config.yaml
norm_place: "pre"
rope_fraction: 0.5
init_std_qkv: 0.0127
dataset: "wikipedia_en"
Each number is 500 + 40 x the weight over its row's rms, rounded and kept within 0 to 999. Layers, rows and columns count from 0. Numbers have three digits each. The size before them is the row's rms in percent of the matrix's.

# layer 5 attention output (transposed), 768x768, rms 0.0817, rows 561-575, columns 192-287
112:524452489478543421489490504455483526508542469481471454513538445531529477475538543566516546500505502499541515543533441536487504549435478506440527548429522420556467495556439477469479531465527496505520504550488529527479590489529546521508586514481451555528499486466567550488472533489493613501
115:518509478565475526518505471549440483492434503548475490489441495534466452593550544531510425477524471543512548508490571538525493511521531507515467541489549454509519453450486508510449508456508529477507463478502301542535457505461472430444531467540553471513493439428464448528523507497484391482
115:548445529559419518517496490485516530455450491485441567444496434415526549438468515552524524453537538445552488556541507537489454420466446515538470534523513497555525444615509460581534496545513489513477485508472485515459497505562448437498537411512550508507463555527431545468538523487475502423
113:477470497546426545465506557450503511596492496539441525588496442495541528582552454489512536446453543577492512505539428595461532480497487493564501477475420536459497518462437425407494467484511501470502539515462486497478440476493454478491459500477527458460475509535539506521469581532493552534
113:561430478547474523551491465541550479514523461562454472459509553485398437572464504461458494610508480542549563400491513499508503544497498516506550482484509427452547397604496493500456475462463518425474427555597474498506475497415535465497518428524507453476450567485492494486533532497500541510
113:545498512524441495461523549525528434430548551507510479491483525481514504449548462529477476518485520488485517545443531539441437552513503453486501461508522545412471536532499494498586441459498481482450445510464577429522510469511540486493486462485546521483489536442512463455487532470477509494
115:539396498539533486582556511462506410551437518563619475520443524550568461469559540445498516501495554510466488505496562514478534492503575527501458517478446475510549503474470561516520515542440488514462482511502517407493492500513448516481467549517496446545470494596511479495511493527493556484
120:586539477474482522448491531496410481489547514526530470513469485488507513527516532473481474442531476532475554473526530476478454444508420516576467504475567522482562499522511492543529490421513539543455518494463529511525522513535371491530512497534528465518473440346510511600508489561515480490
114:452582515491463524444486505575504506511513493544478440488511477464387518500457549528438471527508452515431519543540512510479536485515485514548520478494542505539486465610495542460506479524525505468530463496519523471484504634487439500556501456522472542485452605487503470565477534484530528498
114:566520531505500507486479473529537486481463536531442490531495469493493522531534504490489455492485540541551515447517582503534451416496473509498549553453586418514500465644498464458505474496450517502555512505514458473485496514515406524476463498506423481496540523507495545515532510441473497483
114:444496515478502534445525511536500507474520512513549533561509570445466468574460528505530520550529496463518485490544427534457542560530478495487549480545516595526513498467495459530565509493464496516563461511437423521506431453471463461497523533439469469512558485546508455570485466538451533469
114:503461513537435521465500496460461551442531491505517512463479451531406483540440496472512561513504526507451563549522476506511460489439530497530527514535539575535499563512518542421443445504568538558527482509464546518531434504509585534495460489485476528502552482361537621596466476508470463503
114:512529488509522516578476491612531569507486525423506457529539513493518485467513476559500523530552571451464565556540499499549482508528491424555497537476504553532497469508482529502436471477556490430508466532523619579523532485505495462523475502528497512508554496397528503530532507470510415528
115:449497459364439517458554517392433507495548486496537493461504516474563474544562487509435502541557384456480497505559428477547507498496505476581427509519426463478523394525518509443543505456515493458471563491494521521484513523514554498581481494468483468513373505513500462377427486482516457473
117:491500439436439495453434568548419507656488496462477510487487485534450518411496509482511448509484546484558470566469558572482496526518484443464488548493524543496526474590486506478471514444499473422527560494449573473494468504510610604516471419492467497483606527583534557558501459430434467466
# layer 5 attention value, 768x768, rms 0.123, rows 562-575, columns 192-287
115:472510442540479481466481479546530463471553517527443543564484534475520460568509528587513519444503467516533527487428478496496505533452535555479539559481461554484471520420523486482518518448496454448396437502440541479454557482540578529519505487513521515486510476526490459459527496493488487446
111:510527435527487469493571463511406506504500482546502542577409530490479463496534437526548577503508455558434573488478513479527577522508461473517489513437494532508500503450474515469498457525493575494464464444476545457533483520487510545474497574552450506523477476515531491529514444510517512515
111:481482511535487476558463420436515465511489462444462470429520481457505560500466525513537514492522388557553510462534521493554512584515479485513553523450533468532476479474522548534482474438455536530531459484542522511435456523554509505506504489507512507482529508469486509534486546545563498478
113:465559486487506506492537494503551485530543530432530461472460399506499587482508450470486536470557403435517386578487554500528575564577565511508472461513493553433458536452483470491467521530560534499519538486498520474387485510512551546509539539485439488516540506467420450539421546526559560461
114:523450456511472517536439442525499495463492486470505468529535550586482457445539461525499545499557511525469498461518488505512419553467470458495444491451529522470526500551554513444568493477522485584544499455648500510503451515468504506499507504540456513530460549537550520505510496464533451514
111:529516479421473463520454552537468524499478475491518507486511438543524509483472562489461503530486469526589557505530499503471492524428453512461527476570548515532463554456431503507487483453493480569433555530485584530559533477504457525530460516507481552551485526505494514530545523515489498497
121:526440572503611434492560555445597597497497439534469498418458473450513450483529448510484505455460533459518480471494461509445476484490451501471530430518527502507560469561515507488470487556502531462538485492497503490502468502549475622490515472488502487510497492471458537500598509526458461490
113:548533597485481436528528458491541522561493433524437507537537465503485494518496530482538558536447476471461504505520484527490475543441527500523522518504499427514559461445418461532507540473452566509459439504441501589543482457527490464485526452468535475513497434486450524472583520515505538481
111:521578409440517540483519437447441521578475527500526568487360491455540505561497449519519478455537457457494485532465485575552515474427518494472496461542453524535468501430483494528545474503498531483471468482476555466520486503540492551511489437442558437567492493508510510490540520448460541579
112:449532448503476559494498479482577543565520438547592500480454507498450540510483450530390558524506506462466504504499467551470576497520506530497557555500501491453499496449511545524450462436497487502467520586493590519452538476477483447534457477532463486510529474457521497476528497519464451420
114:501556529488487481517559527540580514563567445430531517485540556512474538492546494493506506490474529439494463494473533519532500503443548590567494497455513506453524456491515439490490521472501563562521531531466465401538448499524515562494466510532511431485452517492460483446492544471425489473
114:480539464460497536516522437516514462499494484507550499563442502472559470507511509533483598537521552561515539550407515531459492514487502502467402495504441528536452485472540431512513557465490455538464468518470492474522518464519463464459586394505553495504545477539498495512484487528508530511
115:500488505478522498461544447572496506491533569539439443512520559518541479480425479494557489477474555523503495518487522484531489539551512521468445494526529437524426528465430574500509497442528523539542572532519510495465477428476480522451551510492432518553583415478447487439494468426460441476
114:478476547574476467532471535402514534476525471537481545424563523468502482531510511602522430534522517548484500556506542525507508486429437454501462578478433512461465551516453500501569475530561548492559472522508460515498474484474512546514536506555570497458518506498483520480468507600564510473
# layer 5 attention query, 768x768, rms 0.0854, rows 576-633, columns 192-287
131:494467563545474462460587523433523485504454445528513589461565539511477473439484486506570489462488423477455504440530512516533466558480454543540529500522469445497460545494507503505456567487511582550462431553512483519510482494504492480472419524543486454492463577565475567498480457540463472450
099:563558472515498470519505457491480588557465452500505478440455538465572489501535486476518465517531525513554490463521599475484538542494481546491505508491522444482478503493435447542453544518540433534538553497479513427532518503485503527497469521440559507483496464504466518486494546465588476465
090:455473545481462549538478464478507425481535408544436593592499542552501482617475454480510509504452390527450438482460503580501535503447551466498474491497477592490449482486489521556520451514483547532519440502536470432475489428547527448451494518528479462507504563573468412494438534518438531531
092:503436483503572547529459507507530457511514520487487510490461452494474496473585478494536515537562511433504528466423514503479465597553455533499464498448551463467489584476462481519451572533478504527465503554510546393451476532487486476431450546525493497529542485449565565495452506505565492561
096:505517443506473505592402552424495443537473496439496536529495472491491485504551542446495575511413481417434488471494496563531474543507421457548541557463563516465442522481429524560492494497493512493468500491560499444527532397485480491421543456459514472533516572504517504480404473547507504501
088:528418552510505528490489524497483488519499524535561419405490460467492520468524483501522496512602498489558546485521468499513459513521505491515463541474471428522441475483495439507504548542545501466484498594450562489492465543459514508463480487450500447477496462448541497496481554527530482512
092:496526471562493526500508479494540470524467468449461613510443496474557523509505481446525440508498451472464521486542482552502513611445479485502513439442512527513530474500472474601516475543510550473524479573528532573475519445567483479433494483513563536468580526465508541486517482445541477575
087:522457535521526535545488531539450594507516527469480430472425512600495550482502463516565481492470483518555495506465491550531368470502542451530457554512469457485506446473435560622538540481533502510437518531457523491522498550456521494472448429524522512517526484487481488523545522483444474491
099:574572471510464483581410519441492489520502501528476500429500466500469489559581480482506533454570509420465492475524445482451500466505574476592584466480559532440496461496482527513529514529485516534567525418594516477460491505534491497521471507581532411521492531457553430513513488422519507494
097:562507497486496485522459544461494463555465525462491503522544476502474455457487480522560520454615485485485511500420544469516524541487538491523490499544449472468450426459543435500522564457517502561580507465468509528458491500413537446520528508555517435432582518501485537491412532464495475508
096:520487597510523582520504540499455519476507535418496469516520505528426483494568444551529533541485449519553555504521495493529458546557530559490496541544491426514443501528547482424517564480440465512467466474452499489499523501490493491563499470537493525473516501483498465514567473531518515511
090:454559527534460478520578489517530501492534519444474562539542456433443535492562547570465506501514499443554507410475462486514566517500467483537511519512511432517568550451507438468558423422450531476492485550541464476497548563511444475500494490519530572479528435477540468533499483528549550528
089:421526472478369503442437468495526491495485517551508541429550477422497495488456505505457511521502507509470518502542474538417567452469521447528488497565466460486502496482560494363506458436446516525515500464477455549452534520559440513447513502480534534494489485527491462487524483518502467464
093:419476462515505456502490435514536529524414450484563521435519579536494522437458525491521459454527486532446498524460517540529430478532468549496432560547505454518505537527534423450466511500493485436460446464511505450480441446527550475564466517507553516467566489500469502456471457485490486502
090:491502534467510499563493503471512471528470531494519490565493512577459458549429535503555496494493497527571519482511552467519491562536459533485497491514564496485480481497482518500479543520413543469549528564516556552485507540494480427552474509496503484543563526535532524460553481471472509487
090:487435495527563446511494506465490494511515481516443467533464491533449578510544519502477517538484500417494510535542475552472386375441477473499449539492488528538509457495445508559547488499552537524520524460526508453526510485479498513503545472542446543479451526509459546509482529444504532577
136:470523565457521445509485470451517511504556527520568451504509521480457476488436552580568538491489507467558510463517543534449570504510512531507516472456441477497516486613440463497535585512507512540457490587498486521515517534493523500487482464551470472562544460472487464493576486515458504500
100:513510497537493531525510446518483472476532507453449495485441511528498456433509515520528484519520470542532600449476540509494450527544506476448466517527509570464511473364464535569502542406418538503494556486475543508539482533497438559465510474465477462433454486450536387510460498513492566448
095:541501527448510501482449503519503567402548477482505512521544551427438467440534450482483543472490528454494525570535527471540437439592562457491463528536470528475499452484499520493550442575560480471576536525529555527482464456470481617499520472409421478470485417467491489472548536450553549441
096:491437473533510391532483526542507593494472539594490553544478459448471535484445521521477506490385513465435536437488485499458475435519468483482480507485496557457474507557522487455508468527501513524501532492478530512510550564543489527507465532578461578538477476516531510535498449518447440440
097:492502455590558426443481435428484486532516451481512468460548525581519490461543482523498479515500492549467540511497473585524502464514387355496487587530442512516498524500474432485503493476428565489545498535549514471506464464508440498513442549535457579572491542487474477492529443519516506512
094:538485557549486557463495528468471529436485481557467540535510564530465465485511551499477494436469494551507518543457479496541494465476473527569579504462536423538512512520493500431619453452484500531530495496530465502518527492452457516525518447463488518537525493495535445444550500461506525471
098:523551459514477505412413522564497501541614526488472483543501556487509456567494476473519508499480451465414527553499431467524548557581545458597428477480492461426507438449501468501532482545478465455538561528544513551446494481529499564472535553548565481484521593561538527457419492427489508544
095:469486504533531444516505515512487536534474538575507516496539493522528460536524453465549477503497519470547437497474486464464522474469466546480524460584568464462431498504437508551502559466541481545532540542532553526510489525533483463471500541532484374471513503577484490496512534464484406511
098:462525590450547507517461483488463578490470509595500534508620508479565495486414436519531532485534505459532515516441483453485503513538497515523502523516536501532522485513494415446522567522576483539489498457540481546423543524485464482552529561502508497504469493529540494548570504548446495546
111:492577489501444514508486510538453409474541482474462412370521451434535464552436536547533526563528569511540496498530524512520575427472493500508484500434528486508449509469470557492477573531526535519515501464508545491526557463482510520501516537509524465496493527470524523583550546450495458541
094:507523509472485423549493456486525439486473483456431542459574515462487517578530425398486514452476490489441543521495505482484527477543534503432484440538465521468450524464516498480531598518476498531561479520495518531465536456442422515468449509442562463488472481456545465539475514524513487511
097:538511545488508560490560498510447455558500541451530462473614519499505554564502510437532468523500494472512493506470563416563565449527509495470539487497573482472471464540466434514474517518448463522542565470482461504512449519482490493474451564537585475486474562430491492514528441482529482498
097:513534590394508482511521454443508421496565484480514504513474551534499510459540538475544491503506517508526432504533505458509472524428496438566508501457465521552504454492497562409556506504608497543472493574494497484474464463458515560502512569527511452528529459471530517533530517567553490493
094:514514466476501514529519484528501484484553502528604560469482509559466478412542503482528587525517590523571504544527562550569549475575418514547495560454460506519485540559543538513500537508474532458457459431482514504484491561435485473491436514433512540517499542498492501621515505447525515485
092:527517444552469473509539584500436504481457517538510494425493470519547370469481436518525470486504492538525516459485510496546439543462563514547475524611446511491441482478505487483568480542483500512525517520592498506482567445466446536523480523499574455435464471505515473470551551478522497526
091:438486578457510463502520539548522550512495524451562438519527489566428490567508455513460480464462520529494468538527492498469508575493472476512450485473477481483464509524557493523527461462463571486436594554426509432507508461560497477562558552485553495507481450509521538527491441544523507449
096:570517483562507531549471545466484565510479476505552508554500490481476471538551440586480501523517459480518503499522582474534464485516508506517495520517565444448501478508555514435502438526513455460566479526496498517419510512484522451460494511519493498449506549513505566520531578500498443555
093:498460446505544592486489483473491513588499507537502501474476531500539574515529490505522489526499502539536488422532474550404468488509489493461466422503492508501482498495579421515453492511443565485491457489468521453428463512542455500504432519435471495499462494438441504515416500514423543368
099:503444537570482488543428608488472488505419495521493530512488447472540506546501486494500434564440491567470498540430501550452418491450471485478558468550389488489525555419508407545539478532560492409494489534458485532462443459547512571485494477482484450484490553493481590438428454502475460505
099:553564551546528560514505493469528576457497548482533506543465477460516552474427537506540492494473525470531479500515478582486550435498557435504516555521490514524501564503538556471521515504436500558506537535469476431488498528489491484570524480527485556437492424502477443461455486474489541548
093:491546512547516555494395483488566548541497553517508499525522528468439507524490466491531474534547489487481528501559472491511485522452484505545519505518557594519513434504541467489454491469476487560424475446583484523589500499519473542522476544459539459536482465545487510498482589534563467549
096:458533531476521507539480496456488538457542492523509512488595489444558498465450498563535533534497505520552482533543473533566491534518430489527435502532550582502452457508480466509527472532533567548477487441473536413538557458515447595534561473503482479538442509495458520471492464497506449499
099:508491484518507498534511473499558518495463497545581588554496563538495522407472483486487473512467494490547499493475514584452525489466531495441458551444490492517450488560476455469420473450541558481494477525526515482474473503497522502562498506497508536476463503487482505455482504488500443460
099:487450437519492496558549518482468543489506477438488462464480476550502575552481455456514514488450508501463479466508497531460477524486550460504491495591439541474514515477451532572522506555494450484529503466451485520515606450508503520401551530525540480436490552452444525543591454472407456482
095:561496473529563515517506543423506517465568498486492534497446483371516505526504487509492473459521471506518517474469467532560449522561407453550445496534492449512576509505455483545528485517519484522469483535500532489519491486557563433506418543524442493535528503491494440501459466507501433478
096:527379490510500472475488498468507480456501465445530427435475524570536391497542500498512474565435489536500521469405481482500525493419508472464520527608583466520479522533486491505519527497544493458468435481469453435466527497510535515472483479544513455536445534513529515477511513458570472531
096:452435488538530493494557468537447563465514499511464516477414551505515581509495464487446560423487448539488514539530491589522516450496500472555491501494459550548550493488491439488501491510495590534494523508486553543541460528450515442520536561521386496480479580490463535487546454510475467573
097:401451482450442552535503563586451471432485527488471483545457584384515472465540513465459525549496496537479489433527450486439487501487477499545460513509447518496499600485439465469471461563530571466528487485450497486563550501521548525540462527558482458479538480495454538532469446508558502459
096:489512534555508480514457480526568495486403513467464493513516530505500504523461527464528518474499461554484494520482552500494463560476533503505497545534539528554492531568464494494481549525508438480425489502504558523555481497560476488407514536531521530538491512469469464449420484521564537517
094:506526461530468481521532577541472424499497508531484480467468507446489493499444446517507512525539510479451443466435520487432553506517468561501486530513489503468513500526541527503521432563590434506537526459516545538582527517510437445530483476450508597526441506487547447513504549524608495536
100:505477577476487525533543525527570572485473504458463506583468494570508455488562586536513472559506468512529562483489509531448573549577536540486502475497459474487512514505503480497476451519589488491488496536481521494532517520503553538486474549511553550439541478470496537512516441497491444522
094:490504418491541545514514554529492433506533512469570481507456432453524545553450565495468421497463476518498550491455455502477530469444508504525474495537520530455476544503485523510482530554561443523506492430469453509546467462556530561436446507485500521400531542464510558492522449520529480488
094:476501555473528502524518498512489555450508497560563461550498526440564547499518510458492479514462460562495572503496600489511552572441542523485568577473486574571561493495487514490483457491513455509449511559517485513539450490475456497519517591432495457531516564515462570496536584511539523564
093:465459560477522519446453523496452458502515457465511424540453491492465536475527514500517425537526506472512485483508482450498530536552435429490439556496491471517445497555540535492517509561426511509518504453430500545504529494502535511545499546504509508478473559506645539515576555470529480474
095:511537564474450473481443523506485429466492526456458507463485490529510527569524485496518518450468516463464554471517565444470435488515508575484467514561505469553543530510522494506496642460560481518496486551487520549476497508562574492539469526514507510520408603498505584545577458462499534529
094:439481476547504486545570531475482552491521457513488469451526491508460480510525446534486581516535479471521538495408521460458535506402559550476559492529458511477438463470496494570493553468534563519541537476562559464430487505465497507492533506506482435539527576480552517536493416494528540466
096:502494487492513504493530520512518503417594506481441472443501447505526434506449538491496528458529528521488531514468428531470513513532425449526504468538552483463449516444556534476487532500541578525495426520547455455531522462519481534500506529503455512470491538530482559464502485485524514503
096:479510399500514401441557519505478521529506440530494527471512471578442488520506519499451530526483517479498519534417537554479423509511542532456551549433477528528474440517488522489553529455468478484499575446548471443495476526527528456434467479566548576449545522500522474524549383552562545460
098:465467488545498460481476445548520541473447501553423551498479415496437491483561558501482523558465504507509515449537493511460491542435585519465484538475483503579422506542496534515523603472462491492465548528539564491434451475534528522475527481449558568498445517513521433518449453459499568583
093:510504460521502481604533538466456503452531533479482558495522582487409440492455439434481536532493451516478537548447489490474475529539457464538493452516477466490521498414446494572460432517452531489519518553494510553513494493543487495420434513535488483471435482534428477542482577431525526459
097:512488483507516482473522446384513490463516481500463538508455465485494559505529529523425518477473495503539585491504483495583492422498455443516457517483453589530435501462537434496493525562494513570537502528526482482537473509422499519491561559405473497513495481457435550479481534531487475511
101:513488557448473611550455529442494519583529528551491504467505472460370459574572440472536571562532426519493508546552521408435500514480507601510504481530509497515500457477472494454520567488497465477526471437467553482426492431478562515549420522546456530486584511530532462465511437504472443538
# layer 5 attention key, 768x768, rms 0.0859, rows 576-633, columns 192-287
106:535525515520497516522475552488522525544528420511512506518453502525454441439500530530552518542525531516494502515550556457490482573548597481510469454518466490528504447552480490478535537441488404599469470469470488488505460466521505469575594511437494543541522547455507499598498495474530504443
086:529474528497502495557518437491478528467505487540443478547539507559412491458405532497486440546452599472515479550473509485501502434558400502520497507484416542459476551524567483510561490467487571474523466431492487483533493516604455474534510489523429478542466504453512483487518491462502483502
088:476501538454510508422548520545469522487472510462549441469490507548522498585594440467456496571483449463490495448487509517459556525553473501472494389565574491511488496457459487481489522458547531531516487448455547508541460479513485473512484451472561536531564509438500518497474468497496447489
077:473467504585468514528522470542534443431483489485505517509580459594571532433435534505498549511426490542569499535521451462514613445471458522506534459552499524515531522429515541440499431484423507429485465476502504489550522531554498473519559520513408464539450492522501544477533531487535558456
081:561523533545507519519500458488514489456501514438458463507556481508542498519512561494525535554612550530453558565501438443506561463422445519432504434523472496477477496445495505537448481507555504460456490454545514521470518527595490445494559464486426496499476493511483551477466466509490509453
084:519529464551523578557469455527521476580502535464487452517503550439520500377501483537563420449452517491548476489543455488535457506448539588549494562486448451484542482530521545462501528525472468538472578498539453490483578468519437522519480477484494542530448528481476491478572518564541572522
085:541481520495483521540471409506482512513543454580449520384534507518543410542486510431519503539530537548536485560448479516536631438532460493443486470464522479486484517463508476459505473488448491480493489473561514459480506471481486441524527519543523491465523527522466459535475486541513501429
089:582504539482446482504490451509523489491483542451570508449554502460530524495575525455455432567488498543515490536500474482583547498567511546482435549403454440508497503519468517425436544526545470518548581511481468450434550532490473509522516518427520470461455548480486476542533527507581509494
094:469554459447516504459549549543477506515512486471412459534509539545462535508479459480515520536522484503468497528500485462513522482427498503483531473462509533450489498469467449574537425486427471520461487477571511463581516455561486565466512538533487460485505568565460520458483514533483511474
093:510494544458480573479425571564461531501497537479442554554453536386524550523547478472464457490544549494483479423552495487436479521518512466499531530541529484531470511473497536538508457528477525505424585519501531456541481485528484462449507491495482538453417468466455508510475574546585532470
099:566528503433508482456523506509425495503462489479544516530548454545477462577485497467482519513572505487411441417484453427429479444449477511500535489556463560516484506490540494506522470541503557478595472489492537590513493503496499501450514516475523511510551529563438535405499481445473526448
087:576580408485572511519535452541486461504512443506394534449531484485494499512482499432485570427523503583494536484518547507492509464498450500492563417527438485460500501480517441523429377520438508414546416492501504524472475485489533461482522527562535447536467505476516549517489455494501502436
085:458463481497457445510489491510482496515497464555463518548449513521515513534490502501578529509520545483483446474519502530504502502477545486486610469529540513436526467382513480527493406440501491511485493513536487470486513441440518450435429457467496584521535538542484535541491567492503494487
098:513491516468457507489438558442530465565405511551518512543517473432532482504474467558480514488520468564604508415571504487392431545462496473543475616567396418551493468512603542443506598496545540551509548513507481508522495525482466413552544508502464516435524494452521503498525497456540491459
087:495518427557450539515509511462538490558465526538533511495485536508537532456475484544522502557439479472576579486450505566494469490459588487453472556567451515506552505502514565469533537496526440541474509530452469412546495507430488507493518437457423594407464456540480454511537488536517551525
090:569457539573540460476470575436590441535447539497559501495457519566510484518550538545521459530451450526543488563502528440495496489586493502505483486459519469519520502497495590467531621476517463500494437579489549488587565476493528497499485492496549468468520523436488468507528526536478487498
113:474515562493505490433499459460445520491487487544530534426479467504403539512524495474550530457512581537493545516498451504543507505554536454530465515506415446572499495484531555570489488580491516491521511480463479486489518409509488526541485552522461550513550476518525504551479418484537454429
098:490479541550498512490311536451450524493500555494510523483521532489534490490458461560514509540528471483558516481440522507442513534606508573490488520494523491516484500497538465557521475467535544482491446508463517501528523530520508484446441523533509453505550512564397471582452436503477491451
102:504535562505476459520444539500492540501508397529546427476491507483488491538543486534538480507571474489500532474463474501484516561526471479487506488579516491548458465461469512491494506471533468503490525566526478509427495496484526469556489487487443481481474529464506505455504471548426503568
098:533462530553487477472535566492567473465506487561487494524543522562451561478434546405504518486539541487484547592558457575498411560506541499548541482520508477495442484453506540469467468542457502558451533487470533517505525509521484528460521473452469548510438515612456428509540537500491394539
099:388491463588474518489460540571491403500544532484492509486471448475491463428447491486452477504504481522513443485488529401484496468522495512537437497618474468519496535523528556509502562514584494515459580490476466545553460568470453541534503442440462481460494475457471497483476515489597498503
093:482565503479581392558481407503438484458505428481448549513506464540472440504521488450496506508531477498448499482513458510577539494463515516486475467523496469499555504502471515502571462576505482435476495473621525542563473518493532489558615524533434446496506560429518549472551506512565568547
100:479489481460451490513520526513434558527470448508486487478459560457588480512494503503483465515497516434490519569474449531528424438562523481503512537481482500486504511473479453522503461478500521470482493405501534515510525472540461573503504504460609571467468528511525480524562453505549514453
098:495519470522510567470519447554449546513497428503486455466541450470445490488482488559500459492433526530483463546470471526495462489463431481510495522511537568539463430495451495511551488486475541494490533463496551499513497500482513514428507465479430526419496378479480526477527486478522489456
100:364538528466513529526498467411519543470470484551418508549491495423480501433568558502526523445522495467484565498510511428411529505530524546565514457451510477456564419527507555518486515524547510595533511478461488484443490495419515556425542485556473496487473540608439546498467470487445531521
108:513485509544517527476479519517441487430454513455428448532475520490532523456546513538519475462529520567464519493539549528554531508409481501472523484486433508531481503511502483574515522450465485454506484525502508474467460477554537525506551551493517483440477509450459507523475465490542542446
101:461503503449462501448489477459503551523466524457456553487499528570457523438468463474508493527519463493497457493426458527468509471486485515483535525547579489567497441581474461527448563456525452536501530445458490511531492502493490425504498440542541404470511527505459536535451450528534537505
097:495524424420478402509498487517533464549456495497533480471497519549464560469529466518543443455490464490515495408462508549481501474487476497498501539505480515466499528479450474503451508516562543501533508477544515535496367579457516455517496508444497523509482573528506550531457469488505471541
100:550502476529506518486471503530530438432542402461504549522491526518553462492559526476545539454506541479555508484510527424493560465491496538507463499457478482472477520504558427490528567549463500433430427570571473509516535579455521462515575573494523508414451485532491525576525470492472438506
096:479477495491481500486551584462509465476528481555495534471487444436499424481538468514549494520558515512607487512557558466460558537445497543465507502463582483466437490606559512449557530464558540507538404526503524551452544506492527488482473491481499525522453449460524444455511517562500505555
099:477499492445513468476592514557582477444639500537494485507487497515516448499473460525536478467560512506561475545538499459560510496496499622485499494533490587445475526532528504441427524410549515553473549501492490469492511451482459474498536510465457448482533503471541541489515569471481471520
100:546627459524478511444435446491498490502466498503502504482509488531476553483499521537519475470504534456500474486514433527508431562528509478536506471515447508561444531519458514534430522499486507522525513417510442525496533476569499491457471565486499563530473551495567450475536471431474473483
097:478573464467454554581492536472551514560533509463503462552547523598563546526499515541527468487467576541465463489470534509487514501508445519518424506445540469530512527519449472529456489494481531435455529441493540491530521527534444547543521522537471511440446559445546482498517515465524464581
097:512447494537403521466473463471509496569426447465508480501482482448477533439498461510511491554410473530492477574543562465525419448434580567436430427498492521492495533508542483546464510508453474511568526514516494470587500504503472536545512460504502513454503451507496483483480458438473511502
100:494427546479482445515511548501452551478529581416525469494496490567513568547461429478434522491473521454442493484517486586457446468481535529485462475465556529512481572495444455549535428525524513505504542497435495524564556501475534515554546477549500547519514558525430526467412440515550446538
100:539498435564573446543586487434573488453521515535441582474534514518536518528498485466575506503501541529574593581591505513524439455523470507517519475456544527491533487499548557536470456452492477551490556495490474497503568547541559460448534514540457446508471452514522411531487498443479516520
099:434442461508504468450476449454542532485513438557492450482476499524471453485435475466514494518495520519534516511486473487533469513536528521542488569477489508459553535495513452456490476545488496540524421480541495524499487537487490538490499551471508484442490422486525551488522538495580552521
099:520514483465491585527459566511477581450513531490482540473535515466518463576506482462480524530488482563553419503481504511505516415503464466511471590440530498490453534488514476567514412538544543477439494543560505542539495498519515520509544498515470565498459503481499517506516551527487454482
099:488482465579449491510478551500524511495482456528532529501531429609508496482454554527564554468501538482507442558531528472478513554508509465463472431537477500551549587535463487450572497527491592511493462511429528525421470509536502517549511544511446557431542526466499434475506447596513477461
096:508472512476537518475452499474534538488504520482485504495473491581533490548483477562482545508502493501484431461525522504537470549561541511528516416455488510505478477531467552434498487453522498478516506626453480467406506497551466487470522546507473543503479569528494514463562533489523469529
097:416516476530573498424519490548520519508543454501452502443570564451494490499533449502438451487478482512473446502485423545468580451508533520566533489480483458503482451479535588520449529558539501505525500464556529526522537527548490512466439499497530534440395478534499444442440483485487495480
100:539457498449459538536487499443463481496494480456509534549525514500449446503570506507476510539519461522495500536522527534528533553547475521496536455566417459470459457468454532520506510523528470439486487508540498489467453487496525570468467411542451494471475492422536513522475458532480485520
099:515450480498522534505463513505457509480489443547475464488527529423538482500470528450404475506393496450395513489521488450453495429545462505557549534489478466455527496491530534514498511521524471553444521482486457517528464479503492584491530540518509597488500492485501481486496481488557469519
099:596546464497493475539537506503498483483469583507523486505458562476493586489492416433447511478462514527499531502604471523509444526574575449528507514448501538476565434529491456503472474470422536521444467576454410506398561458525544486526456475545491499536517470453481570540450488427540469436
099:497473568515511471506450530499514511479551472618491528497538474472529481465444535558463548467501515501418485558543443479487495451516539502485493504476470608553565472527520506481530467471570508530498537518495452489495512563526458540530515463461449516489564528503467543441500544521508512533
094:472514506488501516455518542484523535545509539498491484540525509583439538542489457473579551511621577585429495439493514411489529514492506470479518487462457543582527533581462496531502544488470417490503549464550526470529466491558552525549509470502478490488539520521537461490518507488513582452
096:550564522449506550490542500496537408479465566493541481537462578556505481473521470559562485511486537508469522509439506488489481388561490527483548484554521449422523485474535522467524435487560529557594496540506561559541462480576537411487546517511502452459459540521491471454562492537441505476
097:531491473522529495469476486492575465537503492496478442493556456500547500447476513540517517449461533439516490524585539499525489489465467467441487539489564566514493537477453465574488525499445564495511508566500471435440550497480534455483508521520509449519474457451474558500445525479440573521
099:481450535502517565544540500518505542477527462493562518532485513533532466540556494430532506433504599469538462528484493548561531503545461484570476537572527492437490514426495576527521518452458491417529497550493486535501447506513495532482473468489445484449522546543487570525546472493532492511
097:488507478398527459473457484447536514548548438435480538476556498401549531464491511479530443496496479477551495495531479477471414530481535545478461468452526547503495479503555532513503521504468520554522536495404499495551506439408483425516488511505569480525501528510486482531540490518567585454
098:567424462478515426548557508483518521484477403559467486494515514440479478565497477465514459513472515467553426537549500497481563511534504457493528539536490530506459503489456483519544600458466559480551471500520474508471531619493495503468505512531489404507533506541458488511479506485459506488
099:423485470516499469469459488516495532552402520507459511525525547533532527438537534508556496408486514493534557460419577462487528513452465519457476540560581502481540432494478451461522597541534502477490448549503518507478532578409492470491517450566490519413520538478458490552461510567502472559
096:487497470508514419505477551469546500516509479525489534510497443585527533501509518544476454483451574495569518459474507501515549466479469514474547509470513518502501484506536448478577512518502528551521511533624520540481455529559480492506479539485570465505536498588493458482531480569503415534
098:557512453491547533480571555528420491488536474487458410558443430476446489434434484537482447419458517491472460413532529532540537483528512532547488462495462552497533493511533538477485454535518482579474487485479541540490526505493539484547435506543480537533573476470523475480599443521482482525
097:534472515548523532547488483517560516489491454459446533457510542541500510512560510554464524460503497435458540558505509511472480415440471464552486508425415578448495515443524592501512491560525463488515522459499459498501500474505448523412526463494470551512451506428416529488494451541531527462
097:471505525541467480379486559429494484511479486488566548592486454476490505531467479490507471520529465505465416508476456542502437543498448503580449499503530536488536434534540491523468490498471477451437487428504525542496491434485484574448458467457512520509520495465486525492478527454493453470
099:518453503472497484574474500425548499473527499527449503434499437506549485470493495490402471533525471426443603516484490548464521490434452524496441541489488565490538524443467466557471496444610483485460482511575483468501493469524596598482439493515535488413549519501576543519469538475461479561
099:511485466492520506518514503453478544502496517483508466571511471487504438461582560487495435463514545564534534446520499466476494506556517440513508503567437519492441524462463524480510486546472554479537484496505486461436448492422535544505492516469529572538587477507526525507539489476460467474